Each number is 500 + 40 x the weight over its row's rms, rounded and kept within 0 to 999. Layers, rows and columns count from 0. Numbers have three digits each. The size before them is the row's rms in percent of the matrix's.

# o: layer 12 attention output (transposed), 64x64, rms 0.0876, rows 22-36, columns 0-63
# v: layer 12 attention value, 64x64, rms 0.0282, rows 23-36, columns 0-63
# q: layer 12 attention query, 64x64, rms 0.045, rows 32-63, columns 0-63
# k: layer 12 attention key, 64x64, rms 0.0463, rows 32-63, columns 0-63
o22 100:503471484499532450462429467482498469488477542533522535466471424555519479457425542509544516501609476515540555448453577513508449489516420561485547473538490461532577483491510505553530502512468482
v23 082:542510526485503426572404519479575548474506496536471446481543480491569554484545548516570500468556448492505506497499453447506501520522482488462465450480456453538467581518515488514532417501437519
o23 088:582465489460504466536506457541508474456448497419443512474607430480521482458494458484523504507506462537453498497437446489538515612514506516475533472517543472510517527512532483570483555512574503
v24 113:486485572534552511466472514503549453583486486537568520514467548411481454458492495466513514496524494470511538410491468527552477398473475550525502505462502535437451486566486481516441541509447536
o24 109:500512476533460584565556494471437520431481435550486457533474525488492515517582563388494532504547445513522570538477470464532501479476500505530525470450475488442453463528544525542465522510507469
v25 101:474472501479471546578536510500470414504483529487476559524476520460513448463494484427418537473584561478535552502478558559516535470483494439508482572504525457493474455429510542540574503506518480
o25 108:432544431497497536547503512481504514546542505583523514459467461472529528462470535476536489568503530447566480447446486470510455467494554548493532490522548466445520473507481465540593509509400444
v26 103:587480500510452545605488568410455570547444478454496546540456530456503531476526504468454518539531524431465535504463544480475489506400521514510485465503469495492490438523510546523506516530515485
o26 103:501472533494539550573489541512516477568474457555548576542442447467460557462529476506533530510544471504479480487422531486470451492445541539505529516408509480454481435491501585496503456543460466
v27 108:459452498522484502507462536490540491533546468509455482446494444463493543500498507496509451497583426555497429537494505503473513539511575527435490598464541410512407530538521532468541505482476549
o27 112:517412444486431541497575507509504527531511508484460500466552551472433529429533479508488470506500463482458478548523437497483451485537586457485437485522600471513493520511494556536531516477533582
v28 092:426528515478588548534493516565460531476523484471569533523433457515461532469498508442457505468490521486443505565451514447638541465497524449527537476502473489459501484527449542547494485504512497
o28 097:452493509522497494406526558514472545475471477497499575566469482473470474471489528449527574476485468484514533527525502490579543470427534580525464506492484564476527467525497467542527368502494486
v29 095:543486494518498483498451550506500400519502514536514419530488559555524512553519461503417467524455523494443521497472513497523549544481456492550577515542518417467534548401498516456568493523483477
o29 106:474513457509512485532475528494503431452569567550477457515532496565443560525513415552507498559400480504534515456455541512525473546499498478582535506542433443475479497509466488466564455490497491
v30 099:512444467536457462485497558481444538498583508561488461472489422520592575497554509554419436554504491533554481563464502505491487445476468545483504506433509507531520491473486518535463523471453465
o30 099:534492425560540546504548478444511432449425481463468526504472504487457532477455492565526490469491467513501522490590568552465481579511538475481501500485592540545511420485458516459505503458508536
v31 106:538471469502537480431516513423517516465475496478492523539525461477531586519390513443421453575555541542517517431446514481476540453500518500500508520550499545514506465470521457429538468537512542
o31 101:538515457455493499500518573470563494508580453528488505516457546525469535468535460427520498477473550546518525491497493478447522532531489511467521519572445392579471482492437544469426564475473503
q32 060:483540568473488509497528567485526438453523535581526528482429538479423494511466474495460519521553473506594496502558477515455416438495504497462478466462565491559539535483539563550499455483485498
k32 074:529494498518533465507507436544467561484527507496535581548527505492526483465436477478499495546479524470502415499531525492646469494547538449491469476502559528516441470505491523521486569487398515
q33 072:523513473453502531520454589437572468481517483504532487477559446577489536487474506492471528515487469481452502539509563498485471485501472555558513499439482516518447553458601436483528440422553482
k33 060:461422546529550524444530489491420494508453495503458465544509570518539528492579481482547466507468497586469562552498494462441471526479536456471546544537423494537525457487473505487481552493483579
q34 073:550497423409557492511494553514532473490488452509487488536508439531511580551570480473521487469482544495470535444476524541523552506481498565522500433437426517500504484532563417506458470452532474
k34 074:445525549481468565542500478503511500443486464538528530439489438437499521528515450589513536422537513480506547522485470604452496517493456522546471505553471489487560559520544527460427512498544459
q35 057:513510484515528476459486416533506546605546487502481497505529411489557525504543507522510508435475537513432444477470495449542450561544501504457448542545521507507562462495439455511459597504488500
k35 061:580558520483521540465479498488579470455462443535524588453521494493442531503422474508533542515476452467535532509509561546519562492475535510478486421477528528495498472469499535502499410570485437
q36 092:480542503443493524462489514456565537524459494565567536513505506551509541553505488457491473514544505453446499465377548533504546492513478520526573469415400520528478503486539460434497467511501508
k36 080:498487504581528547517515504572456494511554484516476515480469470443462568549543430498467492491553402510575421516509502521478477514422515542528490504443467421513531542476491495504418538519504472
q37 082:578471447435517497496522547521459528457545422435403485500465480483497483537508518519548507435514497531489561490508463528527547566501511464511431507407544484491504437518475542558529557514522533
k37 085:525601489532577488513485497480445475517478536507514538551473475540465530556521519433546492562391481443512469467481486472550423417497519467544551490455523551482450476520495476542518477528484524
q38 089:502493455450563479492469518556511532505448409467513474549555522514459497517485500542509518478525544574514486481563532408507464473485463547505486490534515503439518600450487408561558484486461501
k38 110:557519511497508506522425455531486508538504593457534508522467556519545528492468611520552379506428529470459494413471488574459527524515498493485486515465525509474490483473486494492547469525451513
q39 099:546507513490464471524442500515511474486514433503519539511501549415507426497433506576543434502493508590482465476514555459501440524482531450476478536529592517530508482498494511511546570495415558
k39 080:554507500506488478523504549510419463560523534419544459553530537485548454422555497476489434488490574533510423502526526478480482428455533494473454512545527492487483550499500588437486463530491538
q40 108:533524547492511464469435503521490510534481478524544493513438493482501523505459494529518454508457554561504457471539543442529430509501487510502467582477557505469413498457476471556608507530388528
k40 112:521502453517509532513471498485458534497486575551512466506424499441565523520467525540566439573415478539457498472549525465494477544496498464500490491538562529511502408452498484594477507565472537
q41 096:536462474477481542521480525482519470456459501516492512516446505566557468485454449453524495499485475520526529502475495441518490491532549500475479505452621499541490560478411494439605563480447569
k41 122:438522514530472496518482527494481522539528449469492526454505466511510525467479442507504592501544425434506441519527475500475546499527528567541459446528465491489541497547547488509401538510581395
q42 088:495535521456469501460532444467535516429504446444563460478426507561475460510491520466518518547538492507469564448404456526548504478453520496505526514442526505525467517513566457596536528487567516
k42 094:448585474496544434451442470458490517499410532457553506458425520522553512524510559493500423510446501488531554455502514507507541495474496478521491446525512542566473432515529469501524530585534543
q43 097:564442455512563503505423574539486472489495396518455458514542490501435457461502503532571551450549530541542539508473477467499488509473491476510412500456479485533477521498481481589535548483499456
k43 093:528490432529493444575491541540529521507474388495513486472483472536427568455457505443570534511481473542403516533499499510516505533499494476488469512481516508561538478470527386505521480486551531
q44 127:464538500467536505525486519460481519484544512500508450477480565496479549451473499505538418490426605513413508484516510550515530472507488521501560508578463533415487509424561466573481464542527495
k44 130:481510486519460457518524473511518498510590501470478471500452493450511578476482517485491457535506528500522479446487448500500506533536455592452563461530543430462530452483519546487387538594548471
q45 095:529438522524475503484514466481515508547524537529465476436483479511534503436463642499502536490544513470499536466480573498521511453447526524474488456506498487581564428450494533491432527481490588
k45 100:452476513493449517434473439533509470518527471560444556473519453524553499526481492554469482480538415451449571493477494512500496531471507468529476473551499539605576456447492553530463516460461554
q46 088:494487499527490515502513523401458450460471536555484470471482503564480505523473548520445568491441477510558544549541491515462482467531416480556451513481550524523503427510529526512622547460508479
k46 096:471475461537577523505527545454545448449505471536527512567438508517454529540555478544482495523453474436503503421461510511528495459573503504474396525480512524489507504508460527552577433452537537
q47 085:497551496497479508487457557475534490537576454543485554527541481504477535471510502509392481485510470556495474466506545493556514459410453529507524549471418509396501479544477533509457524520421468
k47 092:489475522544512521454491530538486549493544518482523488448536513559525578491472420495460547565501471529446397491471529466488507494383433487537559472558477457473490555510485492514471442528471518
q48 102:460455515574433501459489469517521485474575430543473443477565507478443505517529514497558466503554499490551521453514533507453476469586458508434513518527422492531541458473475545543532516452520574
k48 094:504476431527498541466492515452550456523542456488470468502541486512481512510545511403505506474464468527452405575528531509524534521552434451463480535535466542530532442455512577497536576474456539
q49 089:447421574521519526510535563510476537532522476545429485546525533455533509472489495454559492514523456408607514512497483506467457513491548462491582511490537537474480558528459522472501447446479456
k49 091:566527522462503556503480569531454493540454459510435570536469506469501502360501523431513501489523453480542491525478472538547443565553472458472523537454501545450478526511449525534495483479461511
q50 094:496500465525526514511511514472459488451474515559488505550486522491557543501475493489492463517596470560495631479485454443502495487495602509419444491587462473549459476546463512463473518488470489
k50 099:500545465493510501462584551501479553472467492561457602591523550522488505494452524477470531491498481537441583532515488499464464521454477502475503495551489499526405457564499492416498548468525485
q51 087:474499514503524448469484472503570510481478528507543500510476491552493449608548511488470484577523529561510526532483523461502456484490460566462433500515411518517477508476557432514475451521559392
k51 096:447533490467509426520476458518576486461484565475472507558527508514427516553519415475472464516483503570553527565418456526485476524479458496551461464520486474494503523547545479518502508552555410
q52 104:485480541582496532505486538471475440535545503538518517501500533498430488496496537465476466594515463495549485521493433469478474554505522523527385549488557482520500533402429462516547541522472447
k52 099:457482495453512550533474533549469529484432494554522509468534541542460535522529545426520503590498436501504478476468407488542458468537445527479469535490516524487490522427429473477602501544514465
q53 093:520458524472495534452508452484507538529523477480445430510590466455523460496497464517429555465566504410435554511512524525529483499498505546580442500507555537520571538486488428537491472448522485
k53 087:480464519462526524508442527526526466480496442510491462473564507405508523453521464496480512477551507418479493512579480496451518532448488528570443522484491574552530548568422454523455531563538499
q54 100:523508468489525528514541520506495520512493353568490502520449426511478494474510460544472463474510483506448503451491577436488519532529451560476567457518532486431514487516579529587482507477508498
k54 101:473529497529509483476505511513487507588529498543549474486475424526499559464518530542549490451470489614429396528503499488479545444457511544489454498495431486476465447544526473525413520520521504
q55 096:413454508565465482437528500477498547521520514514492484551562568499464489473483439502443564518470457516471494529469505464444527519465593516605525560557524443506474446491544558501498501491514503
k55 099:464483474511509559470523638498485493501445485537443469480496535456478530510475497532481540594471551479565507501466507480457493526391470535572531537473468480495537473474519563500514562470464491
q56 100:526512495481584479459527553494542556541508455546568503478474497555416516453518481445513524549440508432498515525459453524537474440539546547449500484514569442523477440459487509462559498514483435
k56 104:497579491477567500491528540491457554536530551504480481561439495564502515485501442443579464568442500412476442491502426511460496474504544512513462479481557552553451483441532513479533487533504471
q57 104:470489449559441491491550522517489492474548628526534482491511495506585457491446526489488464537481488568546509514422523510515481535484577528503427445437488528470514494502439535503519434443488505
k57 108:582531456475523571464487500517478529511470486498428478541549525439543470572516537524488503486479469511459546406418475476474399494455531430526475502479526487526528499540482546474579490516496535
q58 100:530549467464580458527522456561496568458486453495498538480501535461469450444495505492469531410459555466495481539487542557582501511541480462475479502547521505425501443541491453531555436532457475
k58 087:503552436427456473529531482481582545490516463497515494554496457462564530489493456522497492455512550437502418490573445519514538492486607514476515466454485502475551511520534427556493476551463477
q59 087:491561483516527495474566545458508489489523452469493537516487513371444567518478509504478490509461449530548473515497394476499439527497468521524492491499529598496510526520517538568487440426547517
k59 092:478525472537498460522576514496488441542432517450497473451531493408488594489469568457499515528489492531523437543500465488513450495505534554493514475452500533447528550574450535541524437463557455
q60 097:501587553551545540540482543513525435433452510515544513535472541448500451511582472523496573477473515531455520442489513479481421530508469462562588493472505447448480480507483444488508533489525456
k60 098:491614491541466509547483480534538488450499548420517512436462408461479551503532479588509527531437579530517520495507482501500496482512451518491535584493476528452453491515477435489536470501452484
q61 102:519479517494473491487475426434455523431475493492533506501494472522488404501519565507480451425555508475526461523553565456554499491510498417505554492503511433544511517523497510568506614508448516
k61 102:440532536522465505482506487429533516440550433508589545501471473478487439484458572509472491513535460555525503540550529498489553485525510432493455574522463427533525540435482474533530549510441543
q62 092:487524475566539573466451481441569483575519574450458511475484491509511513451458567455509485446481464464443503467545443488544443554488464540500500454488501499513484469491533562510493578490585482
k62 097:413489510535478521566436483471402488525548511531474550553510439476489501527485524528517567554453480474510530427482557426510504482546478485506508510547463528576488468514437510481513412549513508
q63 098:491448528569479515516588427476504459463483451486478502548506501480504482515539482433543522423487576529520541573547493412523520434463487528484456522489453470511531542507562495465550443526445509
k63 100:513415492517513555541517492524565474479459509500460552570436488426551534473550505412500499493492580554425538570495498453498552521445519458509453467459515463497468557496487525473530501485452501
v32 098:450521534500451478498503467552536487553519489495529536528491443534443433537492562471508522465445560479526490443559504512506419586457477585489535564545478421453511476520455505459473475544482527
o32 096:522456430481546531492590512551476559551437450564506458528489444494499531518524511486502514571514473513481474519470483465539546436505533549467425459439569565500530482517438450463538497459475499
v33 104:518452451418501489448589497545500473535516521453529525492474536529464524546518467548547381463517543483488496525495418534449534483510517532497455461480508537473503462557561493509445479558540561
o33 107:451552506552457485536435469448519554477481491509514515413544433477482500486509520562480535565563484533561507459453577451508461508486481425489544489527505490537514551475434503548419551487518507
v34 099:550530521468526564503418517503493507498515459457479556431459535546512517554540512564461486480467480525526515516547466422457465511485424568536450403459508496546522500491508530510453482467590485
o34 085:430499467546543450508502455453535487497541533546545512461465511531471535494468467488498499528466487494508523481413503528539448517445592473465526565497486477425456527479568508469585597511451526
v35 095:514509468502503469572486460554510556529506485519496488545451574488535547435562498456464553496449482557468474488478530569532534400428457495491462480419459509530511510482502558514493476486587522
o35 086:511462517541501508496518532511439466478472549473546544447521453553456425538506472490476465485489457511476550508457445504507448492658463483511550548505491507489477573507516454510528562543438492
v36 106:554423509520427518508582505515575522541423492487485499575442540533489512516508498533447506536554443529518523509419521487435468560509457490482562471443519457537480495461496481490468502513465576
o36 110:505520541502567446495475462511553566523514491446491491427534434540575499468470549485508519542456592400506499524538521500479494463464488577455500505544530436513486517488496412445513520466513506